{"num_hidden_layers": 13, "hidden_size": 320, "num_attention_heads": 5, "num_key_value_heads": 5, "head_dim": 64, "intermediate_size": 640, "vocab_size": 8192, "hidden_act": "swiglu", "norm": "layernorm", "norm_place": "pre", "norm_eps": 1e-05, "positions": "learned", "qk_norm": false, "attn_scale": 0.125, "bias": "all", "tie_word_embeddings": true, "parallel_block": false, "init": "normal", "init_std_qkv": 0.0225, "init_std_o": 0.00441, "init_std_up": 0.0225, "init_std_down": 0.00441, "optimizer": "muon", "learning_rate": 0.00896, "lr_mult_down": 2.0, "beta1": 0.95, "lr_head": 0.01, "max_grad_norm": 1.0, "warmup_steps": 200, "schedule": "wsd", "decay_fraction": 0.84, "decay_shape": "linear", "final_lr_fraction": 0.0, "batch_tokens": 65536, "max_seq_len": 512, "doc_mask": true, "train_tokens": 687400000, "max_steps": 10489, "dataset": "wikipedia_en"}
Each number is 128 + 32 x the weight over the matrix's rms, rounded and kept within 0 to 255. Layers, rows and columns count from 0. Numbers have three digits each.

# q: layer 7 attention query, 320x320, rms 0.0803, rows 0-42, columns 0-159
# k: layer 7 attention key, 320x320, rms 0.0798, rows 0-41, columns 0-159
q0:148135140127155154130138173118121083091110127048153165074104122224073109151125098098155095119170107126147111157085116119136064105037123109164060175167087136094188112141150061111122113064132136132090073045101150113099131177178157090178136150097112120124171104132166152100182123162098107098155136129109127231119155164067130067092117172149129095232131137127102139147186194145143116181158122151141144207100134121092145138102132172122168099111203117165173138130126174133129152112122143
k0:137055090128129187102119109178164155082167130131232089104101157084142157125139158138111156034039148148136107126149095129159138129167092088134085077121134117135137102094122171120116177108093092120131107150205093068142095163106126164136119123136136111115101115152125069136143131131096091088091170169116155156085151145132131107120084134127130135136173068128111099089142186151127163096152135086165181206160131121126153088168051079140152093051097109132184145180140183046097141092100157
q1:075167143174144143006094170177158167185120145151127138189152135122131163081093121142138130135050191142123171171159141127110118110124115199149079109184145167151078104106138130131084173106137167115115171126109139133162100110101150174118077100219099102137135143159028094182129135131078156129173095079153120128146158054146091101121118191147094107156145155136148144178102196152082171141165155085181157108088095136107179096086151098107115137105115105147123137077135118097093126117088128
k1:102137200143134089105100123108146165189223054092128127156148189132125187159135155180164056126073122111126110087143070155108129160077128142081151160097097140138139162146140123102104091163090076087128122097163149148104119191117143109149141120097159172140110162126077080103140135086129165141120123175140093102107105123169094193140097118151169112110176179149072135195105078124179065148189126019103133154139152135104093102131142167183146141083150133110080219131184068120132125168169124
q2:124090124047078083182121108122106189139110183141099077136084069126193124153152159209080152140116144125125086111133166223156130156148052148179119142153162067121142129134106119154118119059144076168059093125075122114056149177069129155127141092179086150173111140121167110095059132085150138081084118108155212107164146126112139178106115104134209128078129130144143159182170153030154112173084129112157122117123105133156155217108128111129121114120157161097146224087088084148142083117125046
k2:158077176113076162142111112123164184071089127177111150141110202121090082103121146109114178161118126126103178124183190097141229140099105091061156124155118106136124158132128171155199144151098119089085123076127053124100164141139115159139117186117146153134092128104172118119118112142136122165114117179144180080152119154133142134160090173038116116168103128203142172082101128079161086171108093165159118062081130016120110170157152089135186139116116086106236154087126189157131064077160170
q3:063102165084157093093179187143056136117068112158121099095128105043027112110116127162119192134129093166052122146125103042130108093146128113190124110214114103094149138162102142207079122127084138146117099155153075137155093150106073142168186126069113170148090140040142089114097117112124159128044117144165187130111134114084122101197124158157154150094085155151199054123126123115071118202175120169125182132167139144118150139147192127088132091156155185035215099163117101141135195148060168
k3:170111154101096115120148132130153079113111135169099090122171149092117122112186106152123096093072109154078108221083130119171122141101140124174125107187205076111166149108118139161147102064119127176099180111056042158132138107130155131158097083131124165150130134117205157127131130090094156174114167187177082094114098142165133129105073110165153073131040082074198068119082129127116102112109124109133121109086113135171069152099124214078098113085073161162182126130139196166166155189120075
q4:181129121100108100100194104088101172140128117142199112118120078167095121134210075109159144069176188102081108101158159048157097131046114185114138155162111036133144119093163098157085106106135118155097143166111122089073143199151145066157129132137099181125078099143174087111112133130074035125152168152156080095171141124171150114127137139168055100167165159151070158135128111146105134077075144154067152141147120112097127126106154109169112172159113128120169096078112155138163110199121057
k4:083065162119127155098099076120147061103069093134130142120160137161161172141139065141161073137155134169184154082091155119163144208159109125093084123115121075174081100111069099145078141097145194125085125098153170153092137056093157113164124175134139095157150114163132066150105108137088129072198116131167142099087172151161110081103140173172139126136116125137158126142167072160057103153096163113139119090074122098174141155144124071162152102119179108097085114109151136041152084122098116
q5:131137034109138119126161076173106109117144170143144200179139102167152101131120077139126084130094152120126135098125155153121151106176188054063074121140122179137144118140143117090148089136109109125133172172072120116105136121138102150075207142095115119059164159063165160113085167138112151103143123113114177133148168099118153138175119107115134183128103116138119159168057172161154093112209108094127145125111114148157145134129069110059168140137000127116159051171099113137149158166149200
k5:152175105111148177151123085150117160156139167126139160152107118137163169143146146072102121156181160097124080118131178141178129103137145193174110149160084063116078119163134147090114120185116130123142115082075183141122108169134099061133113062100125129124122169076185113186097123101128184120100142114050112138128162164142136133151104123103164130120165152086141115160115097105146168103130097136160145160185139168138135212000096151082082160118111078148052154148138130075153093134174080
q6:124141129127063022101044057155115131130159129090095116117116223082159115137088086139168180129091114112132081114122076110133104100051111101131127145156121156146158120104115122133181092153139109130116164116138179147076154126086102178202162124176135190100070175157084091128149150088184103100172079155170057160096105156145131139100164114153143168157154109115135131132105236107098147125137126125112050086096148082129165093114126128138114129138199151140092129123116087186080155107097108
k6:162152118134148126128154133068168177074196199107126147143146170176115140151127108152194149090173224126136198147145160130062119144134096118133117097163204185164137184148226084181108163135203119068140161130111053197131136116170146070063079091106121156132125139118058056097142161193118106126135163164134097151173127133129112161114112175136041191173174129118125052092135174081137148144206070172123142101136108145133130104173167072187068068076134133074085088115108121137143116043129114
q7:088106098140124069120127095188141099110035163171122133168111160164082193152099146154172105072163114180194181148101117126131113173113132129086103134148095076204113107114057104157095136077125128091082087186077136163147129071183139151120157109111127133064125139195124041106166152185136110170128111058085135110102070160145137132157181155145117127126103141095105113114168105128113045167160136085136173120100133131103104156130181122154171124130168133125100134137154141158148143095152110
k7:185101160087134115139176120094120159143107084057132102106118133138161120125135151167184083090141155151120096139127105112075139099181074100185188074159189148127111106120104112193086160094145146142127123168200117145132126134031111102122120145154111154156107143102112101130104096101117138080058125163170120054132147106071121108137159143136087134135131135103146158075125143141056131149114140077149097133126130086102142119072145199160128129129111147121136120142170127160181181099132066
q8:138132078188118110139127074116161149152078051141147153071201096146111158093143122126103077117150131111166085093120143090169098154128048090168154112154100113135132118099167177163136154116162147108061212089171109143152091139101085162144132169144177095150132136158111089095135079132165168130139093181116123130070106118208126070154115130169069087079077227070135132103093192135232160080124141149084144161204094082100143157107090151208197073143123155132118120111130138166124142092119152
k8:095101136096161102126131086087164165123158174162155147121035095105122109119109141120076081105098099119120202135111115113109166170142079158146120197109093129109136145066113130138085154105139122094093143113107174159125156110129109135126090176093168168164162142059168115172217103123156118090169141167214090153171089080128119151144052093158129100163164171094133138094220081159159194136175082114132121068142113088074139166123108128157083105134084172116191083152160119177156178121193146
q9:089126105144188136111115091082061082138143079138113154189116102126136045134153117155094093089161175172136064175091137170126147096115083156163132118146099126110135141090155143021102134121147109128118151113094091186135103160139184182170114093064123159175155120181144126135084130148094166081203131085202107086050144142115092110122114170094191097129109149096147126092127096115134127135098144159113080158211109145135142181099145120099147160098047068183176162232107144049147198176097154
k9:156139064141151143098103139111145111211113110175131139094148168124170139166107102161122066158081168160069137147171123133108137144150150131078097190131159109108212122186165102137123118128121100061143111133150125095131162136098147142108117138075151056153130076097123118160146106111096091141205099100136111095126138168129093166101138211094093160174114167071111073185066085152149101131128150151179131065155171077141137199084068141121119104068079161112131122121094152127082143128076103
q10:090172144161192072115132112149133195097156151148169149095106158173159077103129146098164116147165086165104052106161164210078108040121148057144100101093083107134180152158207125125183153127116077066131082064100125093127077137097089163135096153129140118166135128107161093188124164149104134174155142139075096123111147104064166160115058119129182128146164141125155089093135178162184146127171168140170146121181161130138179140150124123077080125150149110098154126159150103091113100148131107
k10:034138082091107177121118132075053063107176131156093137168170152115100183146093131094098125086113193099091195210085142208102192163108135129144098112114136127105172094139143117110181120158111121105073130156144138116155092149105082160116110102189140133119130163103206166128111142164125101186136146123164085195158106140134153104167165155152107167124105066111154124140137112161193180082155118135127072071157104096162141109107148127113145129106105127145143128158152151144096118148133168
q11:140154157156193166172128142124081110145110115164128025135133146128149092129105110149191121118163093210185108107106103087131078177088125174206143059120166165143117102154138069145121071125134146156193118153156096174156112098082124156173105139058175102178104079130090159095098149115175110105130143104163137179128183126187138045100087036195091136197176147153086069091101132156069184127047167108174118191101144108089087149131152158192182112138132119129151085111046173127170077094105140
k11:103131150076126060116074148171136101066115080118140103164163044126140135087090144036136098178165102166117211149091098063175088132088109183146112114179097182130193180117072124159098130119144106163131113131177123161126111053116141098082140129062106136124114106168083124158158158180089176115137160143125122078113160215146065091134154121143121077141090165090118158141184091135103121129184163151110148101205091099140203121144126183129135108124046104091188103182124125131084136088136135
q12:158114091109181072116106138124181204109086073195157131126164144100082086033146140158120116096082179085081132127084178126098127139138103146178099068129078118151111182154129195106102106115146052150139095123164171133157128110133124116146148086129160153175076185136118111106098169092106163102150129109095149152189163219077135121174154073200062105103109146108111135194139097092064057174129137114065164089106125162137171105130157201183099185095080165113102184072073132133176094100102151
k12:197118115174165073066140079088207090091152139075162139127143138114091159129164090090125085110091140166137173134136080150167138089091121152155159197145152140062131126108098113070127129120117152066081129139165127086090159120165151137102145134096107185034116144147106149096136116123096125128180172122197151117036062085125130143157214156158113128224110161137090144121159105149118131189119171069186159165124183129077095103087109101108140117159108137121158175118185199130189115121120091
q13:166232092153115128076082054109088075075086139063188137112124108162126101106130102131101070150128146166149134161067153111130099061085128188141158149131055127148109145055138067142137181132170132145110159168113122113147158061063127174138178126201136150131118080113130124110092130128073158182139144126071150131150144159166100156123185068144107167117112187175105110119164088123153124122064099206189109116130173081167048128153113164130166138111113189103122092065074165155080145103172099
k13:055099108081134110183160120102108134138140159083193076154106142116106130096099135173138120141103091164123082043165159144091097157147109120097091122106075118146114216058099119159145085120153127170137173089128181178136128083135140165141143149118165083090080162062191092128187120145151215141106086096205161092122180208127132127147106146119104185106126163178104155116157139082125110165168086143144183179125106129047138148112108102125143088135182056205123077108101193147074143183087118
q14:120164134046051086099149145120133197162147105132143130133145134050103091187137099175129081232147113148172171173143126127172161169156114151115140074166145100025162248194088092083097136158099134110121106116100157119151140145123185128116142142102137133092164162146109091158134150109107152123129121092095087109119155103156116101117117131090102149177109141177135092127171127250154128165169134108123134195141095084106173116157145153141159157121035127117164123201116041122089081168096146
k14:135125178124069136083104163166100122137139110126166163093172116229130092102105094131131090124071136113123106139151104150157105087100111175204139061132111081152192070124167155090109123187105098115143134170110110129092165169120147182135102125088150194093087120067138129165128102124111149176164186128153116083122174165080185133157143118178141117100210135138184107192136094116083129097115133147169146059115106120138144149187103171139156117179065111161105102082143123091161055205166101
q15:170098111146081130119181128081145113202160095127094129116056158120164120078128177126083099122190106121145192112113165195159167123151142108139109124122146123141121099045182160147148148134132114129067153170142156126156106114045158117102055108132067112168147130127172163127070135140098198111115127109086109114113125147113130095076144146107130116071138191130174141139164078135112148068123122134139119155107089053105171161094157117156136123136171133128148096121116140124083118150203166
k15:111064124139109141122139143121079125075128087129092095163132100073155099129102111117129114120183154165125145133099120183160164167132100127047183103115123107096134093136064147113158130151062161147152095060143090145130130167163119062125139122113160169172220150063118131146090113105156104183191074141100120191118117090140152114154092143193112125118163097136121127104097140170114085156135166139095140094156177075164155153126137131126101194166141168138138113133138106180105110058167131
q16:139152081093148172067105133192111124110124139133171143058168155189111146128138147176123096103134132143069110106172122201189109147125138078138117161196130136112096089056097081120130114103141119040165155163156102093140070113173124099104116168154174134121140183089106177106187101125180129103090130158101126172080159138114095075136059187175125088149169072132204113134186124131138169105136114110093112167053169117124132101143150132106147130107146161154142133157122117084109074118169113
k16:079119131107092188128073177108154150115143159059156160142153152112194188094141108096118121118086066112130111135089069035123204155148091218142090106128143160161187105226065166061104094107127139106133112109132093137126159177130105125131122133136089115165187107148201113191157140170121145137074129153117076154118118101100151077100141144077121082128091086135112093150107135084163146101135101091155118110157109161077157146152142148133103153152173110156131070111182133112141173164081113
q17:067173143089112138086153126092117129077163170175176084159134113088115135122082074108142104170152192111160195078144103108141160146142110172071124199121148162110124110025155114129094064177191161150170124173122144161138175101223150117087119173132070139097172074136166137143133104114071165198151106184139098115151037098082106135146193108145083158022153139149114116137094098128135171169091162180185097100166096154165123092136157134134102068165135071174147180126143113150145166177168127
k17:193151123131171119129133187123098051149084085155099096144210146130133102061141170221155122162202106110146116126120151116142143150153132139113110131166132207152140122132109070105100160121073160152111115113098180193121129097053130100176138120125173073087133162142133124143091117100112145163170147064136141134147170130075095096122024153195109203130171102188093145109064074148103120108130148148106167197091063117130081131172156130149141133154138139107122084088105112148067160145128123
q18:089124162112111114128165103125106102145155159165137114112100088064134114138214105112090166074206240087095155145178147113065130114065142124146233143081138110120105152056196070053116066071210122114106102148127122155054101136116171054137118117088095171120098029090152162132165172061155092086165106097140154111168098203108137128143057141087092118116098123161069147104172153139110129078190073172197118116205135107168049137135130117145027126074078158178132081134102191163098115110210124
k18:128090144159106186115121117081097055183028139190174117140083117071044119077119070116109147144084202143135193123093149117142049149106129142137081149140145063131123101131143047061170096117155153044082086151177101129154124126185120140189154074136156138177166099178163099075082160153100092087182047094132122111161145178087162090106153125124128099159157097136060125113120136142040124020086083144054105169129078169167138156119169114172000114092151126050150082133108162123138145161180092
q19:142060113204201100124080073195093099115221132116128131054107140173158135091088123181102141139130082150131081152183093122073143145132105058133198151113136131091168151102102135147073228155089151139132101153169177184102029100058142120095130128113106148098165079110141156115145087172110231137158074113100107106091148122196170128181155061100130138098188158159147191151112102150083061122166137074133166147148152109124142127089124084201163133084027148056139178128141114078196151148104093
k19:103104125191120092075054122110090142187122150113151128134077136156143170144133153133038087143129111103118121120108137135078127110183102199152062181123187084102150118090118077152180092170202146147149167104113175093118161120101140136082093173154128145175139129160028157126195091162112128141099072080137118099138139163178142150129129068195094129083081092100070100139120163097106134116074139116175116126170173106154210165091137147184083231147038117136136136170113140124085170083107081
q20:068130146048078153061102148154133089165087129111169150085193097114083141114073027156140109108165145141150185030124125136153072078193140183104158154159174063062149142107154190127172100113095110137162186208120099122073155100154171129188157144126073151132124147161120085128165072172087178141125081158108141109103065213036090113138133149197135101187164129136092168088164082082163154187179212102141161172098095141071179110118153158102132111042164125134130174096167127096176142126165078
k20:119122086095106108196087176137139087153072134078109151113134155069112080115104189195119102114103087136155086155092152152162138100139139158088180085106197141161116129124125178093129139117097128088078197143164144065135159115114141113130126134150160084153135219103141093146055166109117166254132141165082198147083089171094126140139110154101116098114116151139145134148178083115150078141091115130168201117075091138134116118085117083185165141175106146132133170089184121127189095195118000
q21:126150145044122146134148109157178086143091141118100088178089139102107143063105130092112129153211118078128159179175195128190143240108110074133160166176163143117073159020132094123143115109109092145129152189127156126108144142156097129078193137154135148115132075024170119053137119095117070093125130158086178116135130080190121084152098156126107114180150148079099098096111081114125149098173112126090135108154117104122117202149195175063114143102107127126169132070155091158173214109111180
k21:131090132106132187110100178127155160120087071190100096104083123117087142170167124129151079131113148123079071153113100084161182154162133115088106090175122183105104084133067153090078129092162173064113185144177064206051117153143185096120165094085161129184119197061135142113092013062165161145101164131166074115047127067115142087120093116129097118124122139093195114160086123146127152184153127126050147119089130131120147139050151137159101131184107149049085115157095204179167163094126112
q22:078141139095131112154110115113105125167193127169175156101102041096095154110156089140127096106150161140138178125030090038164094231153055166119074165105026139090129045182183099126091093127059145149103155118140102182174112128139083148139020164175113130137116157137213151091119177122172129119137109124130093164117170104175107103076071127151108132088170124135187087139168155067154073085140172169104177110206149082159094148159224089084096141085191121145174124173173087119145204200133139
k22:102119131081158082075178118082118120170113180089154148074168203061107132089125198091132094126143160132101123100070149140134041142094150149170104212143097144121135107097150138080165150141130081129066120107169136130102146166156075072143087129133119155088094130121149123175149124138150145175202131112175044119101171112137096109046107187130097154072170174147181105127132145109100173098159121126158120066088119102110095160149140229146018116102090171126186081144184094117148116101157099
q23:181050136161180122071169176163083181098107065151084176161173171128144158165119098105194153118146123116130123110156035172103175170173102101091131075125135185127102163111113171127071106178086090134070106120207101121152125116146058152068134173072101100162136126127118050164079060164145152112154123127135136186146145173148145152074122187075146129078130149134129149150113137087074079116064180102111145094164091118116147158136132110161161170095139112180053130065157136127108123116113083
k23:119100172095095091101134127112111186084176164150089082120141140184142152124091172157118106141169080141137156163158142140103123144140094098077096193159212168079112117164053104133124108068094147137141167096105100143127084120160128085166142139110132175139115119216077144100092141104115156102146125183206090171167098109185160128074070111140167183111112158117106148160099138122131155136123106128117121150099093141205205053113141123167132151153153109072109099123139068110122089073094109
q24:104135114132130135131113066201136086088166069119117104148142049128120186052099201168102040134069142200119112171093108173087205109067208132142070139091110115091229140100123111087146114129170091117122076180123168115095132114107117134159111101142129213134142116106208088159169061157124127108142136113130176143114171150121129083162130106152150155143125115098118096090134137153121158124135100163113123149089082151147138152121172186154130120135167190147088143111089144172142090172150150
k24:033135204114085124044145134149105071139125116143147129116123169133135125129088155110129181127089096162095219169071172165142204130150100117149147092165084121097175154122068117165187136138119115121145180135143172157104105147133143172106131124103108149125092167172113082133104150114084133163115103067143108072136105168098102057162172179104089030133116088147145073080119118172131161131127166114135133074180178109163153124145113108084171135159145215120119179168130142065075125177161188
q25:103108129181113116056187099097137153164096214151134118163128116128124096138126156188135055145147165062111148122114133123171172110159131165083100134210076092117129124096133121133179140162181096102150121134094151198125147161110121150064100180177145125105092121083158059141190149118204043104098122131100102061146156090120129128089128097143149144195119115083096134153124092138142120079179109060110116150142137087080088180118148156132181058153091067108137118127148073120167139090166116
k25:131149133109186130138111103117098146115083084173155142159128117161136168156165142142103075117108063090137105158161076110074108122106149130101189102110153119143087097096069142104092184149149171169118046145097103148135144139122056098107162172115113096124170193092150092110108147118148092099141122080099124043098129178150156136119160250160129213111135143157158109097095141114159146079133078095078135087121089148120147088107167129087123151149044123139101152092113142131199148172132147
q26:144156140142094107137059159141156133103107175127160108168104119134162147060088144090196147097098077091220103173107134065135158077102042116155105139095180134095158155124149132089109116125123181185138139153154093128111136129119088127148127153145129090038137141135104059081125073116130172123089078128148146101109125227121083074128121066119128164172127051127130151126099183060156100106149065114099123184033113138167105151142162161154113137059184151162106104145122144018212135140078155
k26:046167132115115148104116089156233086143098199112126124110147189125123167149114151150190116151082130118078093141137133084115176094150142148130095128138106199192141117116158107130134201142076104090175078122106093100119152084166190135141102083127103062138099158111118157107115136134147127201086102143162104174071119123114101085160122100000119182106146187136132146134091130163182133144132115156179134133113171131083151106140087128111137079108088179146080124100138134136159117063181158
q27:064142162114131143159038125103124114103176155058100083199129123114142145222120133111094164137183084154118179143121171122122102147094120130111122049092102157159172187134053167117158112083060116167190175182133065157178083170175103108151074128209138134086129140078087152144094135203134128169115126134107125199145079098169140163109186099109097132079129099100137194111175154135098163107134094099144133117150089161123184132145126147162102112153111141055140104179123102105094088159116114
k27:173153168102133118096145103167086126122198109122091171197184066125116148135176143037161192137123120101103110065138120111058091105108168179101086080140153171106152156173052140125191156099151116165184154113187148089180184086065133087093231114080110167161112136125163151137167111171143135159128073122138201098097132086140119113118132083158137112078119135131151088153067093120160131112125179111147171125150137102107117175105172181193122148162232142071135048106077113151125124165127152
q28:098166125174118085181158180102078131147119055127160016175185130040149134086147146132109091113124135169103088145033057202156099129154074136113133118132151065111096091135087111145139105034113093064103068113141049059113111180035133126138072120169141105167104125126156184146136136202166139166154097122135149127081157094181149153169115157197224155157133081143158133084119168117118100115183143090111102164108153116102129108122125109154154099148115117068141124103174138089154108115105116
k28:093175139135142164135122172066129189117194095154082138136088139109127099050092123112096129122118116147159125125121116106135164139127175106117077088091175191066115098136164184145169127208069133093101108118138178188165116160095124123068142082186089162146213159131109101121159100112089096185142105093137115178066144074158060178083111174139147103175158114184162156118146132057004169132145118079160084124171137163123154154183112191179156097127129085166147173172123083099102205078081155
q29:102127122080122105136100185125136157163203082103134149083077133172183142123093122145087160071091081174116101125153045106141116125157094106146119104158117076107071120136175128123084173149150116078149156142151113097146094227168166126102115123082137060166116118172034117124132158123077138143170168111156098155117094145113118093085078118114156088185121147164108116160137121122115147119147128157118163125046145175157148103157153167111173128100119159149160148155168040099098180144092141
k29:146116138181157185118114138176151164164127139104141088122183140111145093177127093111101130113144133057095112046157103123159158127101142137120124104144183131109198168148146136111135114088105148091086139126132151130123078113162160164070086133093181150183153172112116141097090201083137065094165146129068067132101133105113157139099141178152094098156152143149074063119140102086130144059152170109100151162146113158129182100127116136124148142101160155134181168172143174097139095155128093
q30:108136043141165139133170172114096129180176148130127123168065122163145123159143086213158107144173107064155072147091073099109182160093135145079183135144116107113049145115175087192126138115113152105170128124141126180210123117141178114110159144155115113134157132133078183135013102127121128153164138152034117067112130145216121228093187115130160087143107142137154085178093121131188104094136074085112187159154172128047109138126114074041115158077085109083184116171157181166116138091097128
k30:076075110153168136132131112094098132195146138082141187081135140121136152149130138057083118125116126110107113130125135149138104159197181103089150155124111137125094090105113165096094135118150114092137118095119119178099165198100169076142121151169121098144230079101130140143139089132138137104091104148118114123180136136094118157089100153146141179120159127070157157189112123086085060044096119140190167135074148152132119159046141128133208078123139063109131140099086221150136151102118139
q31:131105086169087072079176155176174115083131119167067126210112088074120146129144130064111099179135171098041136161081102134114159106107121073184190093118166145145095111145095138120120101046114130133131135120118127157124108135237102093119149135055110117090175079092126077192108107115129191129154123122144141140110157109133112137162079144152115094102191165114104098134152107135100151164157170116208118144140113105183092111106135044175139196149073133146098088147184113133077106200146150
k31:145138142125115141112160101106175144080178120150164181166194084115122138126150110141083101121150148138109162055113193167159104165152111169152071122217108184121126109190130140086070076182119170182086068106157157118157106106056120160172146134092103196104125143102201090134107132104109134142163143104165129060214031107109099118139107026153103122081122070104136146190105165173173069128097069100089119128146142123123110152115164163131070085181088104077114112104109097117167139124126139
q32:107074110134173144125144168117163135137175169171141175144152175142116139112131101121135150129103090135136059129150185161104119147106093105175162064133101049131101139151109102184121080106097054120134133183157137111148138133123066106192153095173143166136146066084189174144098111119146133097102146142118112159145049094179160165103088168186188094140042109093146110149127150149128163121080105114096129127158175120144148109071101084155228181093104084120169083186087194207093089138164161
k32:130123138172154127128128077104134180084147125114083167133114093128125102130137184100091127097085120139089147177108133090148112136084148124138105109160069064106149114161107128213163145155163091113092163140049094159159126149157114063194164134151082187110085164097124099191152133123150058046116090176187113172136147124151095144101125119137127072155107121095189085105152121095128036159148177063149124092105148091101108127106109141114119112113120101122091117127107212122099122111132126
q33:146155155165122083185121098142144156110000126191077130148073159086103120110117056096073124119203159072079103064113075138122093099203070174134165142096094114135178139120162094077138214195163125154143043161136104136071190095120143159137167126162118194145165126100132142176098158164155112159104116122128130165084080089144124129108158149188121113119098066150199124070102090162164117168103183086082098139092113150169086151072166148176156138136110103176156169145145086125111133091113185
k33:122066059067141081142188142200131174122211076132173164120151085159060131106093157132155102145123123147145120167073138139130158157153133168140162087120170104074152090147164134137079191132203116101097096100086123152097121131132138140078189146126119133180149124126130164138152167152107134188149168095130098068064115076127088162118144127094146181158185103127167121146083118081071101134167178161109098120091133105134094145181108159104174136138036124097152168121162121079213191118123111
q34:092167203169188127132150131089091106074135080101076102244089148128130130122163183157110130140126093122100082113156132082161156105189101106065085138130091152125078099150135144117126090092154148134094202117100151110144167161176146178115107103157081098149123092064108140163114075115087086131142113190134150206105095172139178108156117140118074117152118183169103105169149045136155120141160199078139126153083153098126121113103089093078171129108172140064147153100131127166112071097132150
k34:094161113099097217088093170188158123073173157159122171152127123095173092212064169073081073170096202159091137113149113137212087101079126219098139125128117152128081111111113201124072156091054169117124097096097138124138089212111205090103152137196117090205113145084147136136056111109145149142136116147121203128177157111191097157132129127145124106190154083076124192137114139104133106138124168054128152154116098122101149123114044133148126160121158106136111107090124089126094169091170186
q35:155168120189089129119140108063173146136116155147099100141181162173092126145113117175119085132078163117167057107172149129063156176129099090070103143135128101096087114125197142148117096189143136150100149115181090164133146099093089115103077133133166185143073172085122123076118136156121153120131147179120112192146158117158100160133114133204184130102148184103117103109178101131141131123173107134119155127193151126124115152057183141097133126128174126180156131132206100121053108176201106
k35:083171121165128074083132106142037112116180117142146150160104184148102166154092136146155078111199123136112039112157182193142114074145152168099109175150146168122125199153145153128070094102091135118137123138086167129154146085189091136163073164198160099175127092159090152100163159063151110104107094191165128214193090122161131118113082168181072143160145129104123131118104093187102115129136081134129074140103042123151129128066061157122117110191160118181139167130142113062118118153176105
q36:081131090143110159146120147109120066063150085079142111109130110113037093153186102075095119137128126110050088162198135128154084156103160138137195141142167103077088165085096066132138104112163088157083171142129117166135180088084064170132138106179135175185120120215169124155088196182109056130152124100171152112174135144099129160255153177150132119191090160115131161030147135126111149148119025139153073107157066163177109088108050075130139126145163143130099198130107125152105061095141164
k36:128137177144171113116080165195101117127107154134184150190161158111105107114055174162049173172101154216112153133192098154063131157150107117129103081130163129103165188170111121131160112132236163162127119135123117100130026104135199191079119076117086118105122088165145132124060094133119179132139085101159125171223076139076154103166213108179161166128149074186100136113147107121144035132099101141143105137156166101061099115146074087148185108056177145152130189119135122089095150156144099
q37:095187114148156148062147076148115127112109095123127114169125093159154194096129152101162148082136103180111137137130093121136209149147072072119167058128099144105120112185060088114130130163141153162062116069149126073174064162145136155097192102065113097118187164104113067154089155086147201096112135175197125175168074109096158127075113223093163132156169103114195171151123132126175146116079066139082134178157149156070113150148091091064133109047128095140126089141108106119110191116108108
k37:142205085118118090202172140156151205143134141120175136121149155091103122191094159098093098163108109120148091165195140185146162155195116083138099076111168107195090166181173198132081118138116159065094108119118068124134094142135075132187147094100103063148179129126180073088135082119153182102114139154196125157144184100141096152092133149109216109113127156095120093178096170123124158095125063138094108068132137127181126103127109150100058202163123160111154024195146123148102144156145151
q38:107105106136123136106077077072086053161139098121143173136081184125143107154101168171240156085134054144100096151084089164151179050151084122184150140118129126128203145116134128173177162180100061146107162081122084118099154131034090118154110114140094137146152182159163184208107138229112121158132062156108077120104103098153104119149114146106099104072090106111148131075146104079072164112175152129112149122143128059153116216144144099147054163130187111115156116193146121203123121107147090
k38:114074176104152130165143145120068110080174158118159099123115129139144118131153106172149172145153181117158128121051147132118146123063147153090182098093122081132109095123142105163148156111144126146141131144099071141159124124115074099149059119144125134121166150120130106177119126148103129182114073079096123172104148169164155146117108188164127133165150081078150098138124120139125176094130190146184095075157120091171158142122134081159151071115093171092092082208028099145144126106159124
q39:119153153091089104245171128143161056193089155156074082173153119121102159162207139132181145095148082141066104118070133114129058164186138097100108081176116134123170101131060116177144117150048208126139125096169116112130153130128157073165106076134077129142137103148169089095034148110119154133060146147133139141168168194060109123116129134154153101112138122144088141091098130154119126174147066156115153108116161153138109179123056107060110174133176120091140165063170180135083108112109093
k39:118164104069112175129168132160092162080173144123128152111188131109120086130089095152103161125143109108125173173042169180088092062153128064095135119107105136127109135207165121147110054123154143097124123089082156145115121188118112107139147072169120109114085133125069110109118156114097133167079123161111125125116091087157115176122151111183152172160124177132156111136126140164073094134107112086154159127081187101174084129182104139132108061100216190101190134144162105097166130213116127
q40:080069072055196083134144124096102094059054087202084134128197122082160130126082143145120121099098055126107150163130155114131150075132128138212174162106181169130149118117161153116153143149157169162121114146118085175128144055158120133137133151182168129153141133161156135116097174156111092096178180068126154114110142127056102090157200117155174085167092116164105187102117126059178181126143213134067121139122104171100081096073104134140188215147142147125126135080089163120136105142192164
k40:126110125137153115097113105142100160184069104172127145131112127084147107126067185181168105080156214095202199111091142128163182105136102074105150070086058126151107084144090105132171107138125076092110136093121098130142099116127090177163132132089155045095138188212147078184128106182122139110138146137132142181131063129153149145149141142124136089120072100056081159081097151104141079181142129124174214107182152138123073125141116107094208090096140166147094148106144163070182153171129156
q41:151156117135184065170164123147133132101064120131115149118126163114084123093143079120178124175176025104119151165130094155158154189108049143180136118138163178142163152115163142132073106117179152148135165146033081078079134101138116163102139091123157207176124171143039080094101146138142136179063112117103102168148107095199110106161147135155136156181093086061090111087093131050112132136174093106129130084076174100104105099166178206080113128131096117116148091140148120160178143131127099
k41:141145152084181165123107097117116138135167124076155121067051185119088144061095121139179144128160197104164109134190117063188180117168173093107211161176170162132155099091194086119072107155142157079165181132152110169103148132144139165144118140166153147101172154098145151127080118141136093116113158139120149112105121136127170114197059141171085176149157197114122096118103162093128105153094118153104149110125070095139068139182124099148118148171095110145105159161170083170160136099052161
q42:175127114169191120076125125055040106143131144188165106175098124171108099088093189071206159095186141102113158081158151065128097111121182192141151080138104189128102161148104154130144194101175184148173152160139074153171136151105163117001206131074134091112100111154155178112127155057117081111152142059146162134085147128111126119135107162068160115116089124068119115142106101160098164090125125118156170110069097156120077137082145111118144084160139093124124076112123090138214126162109160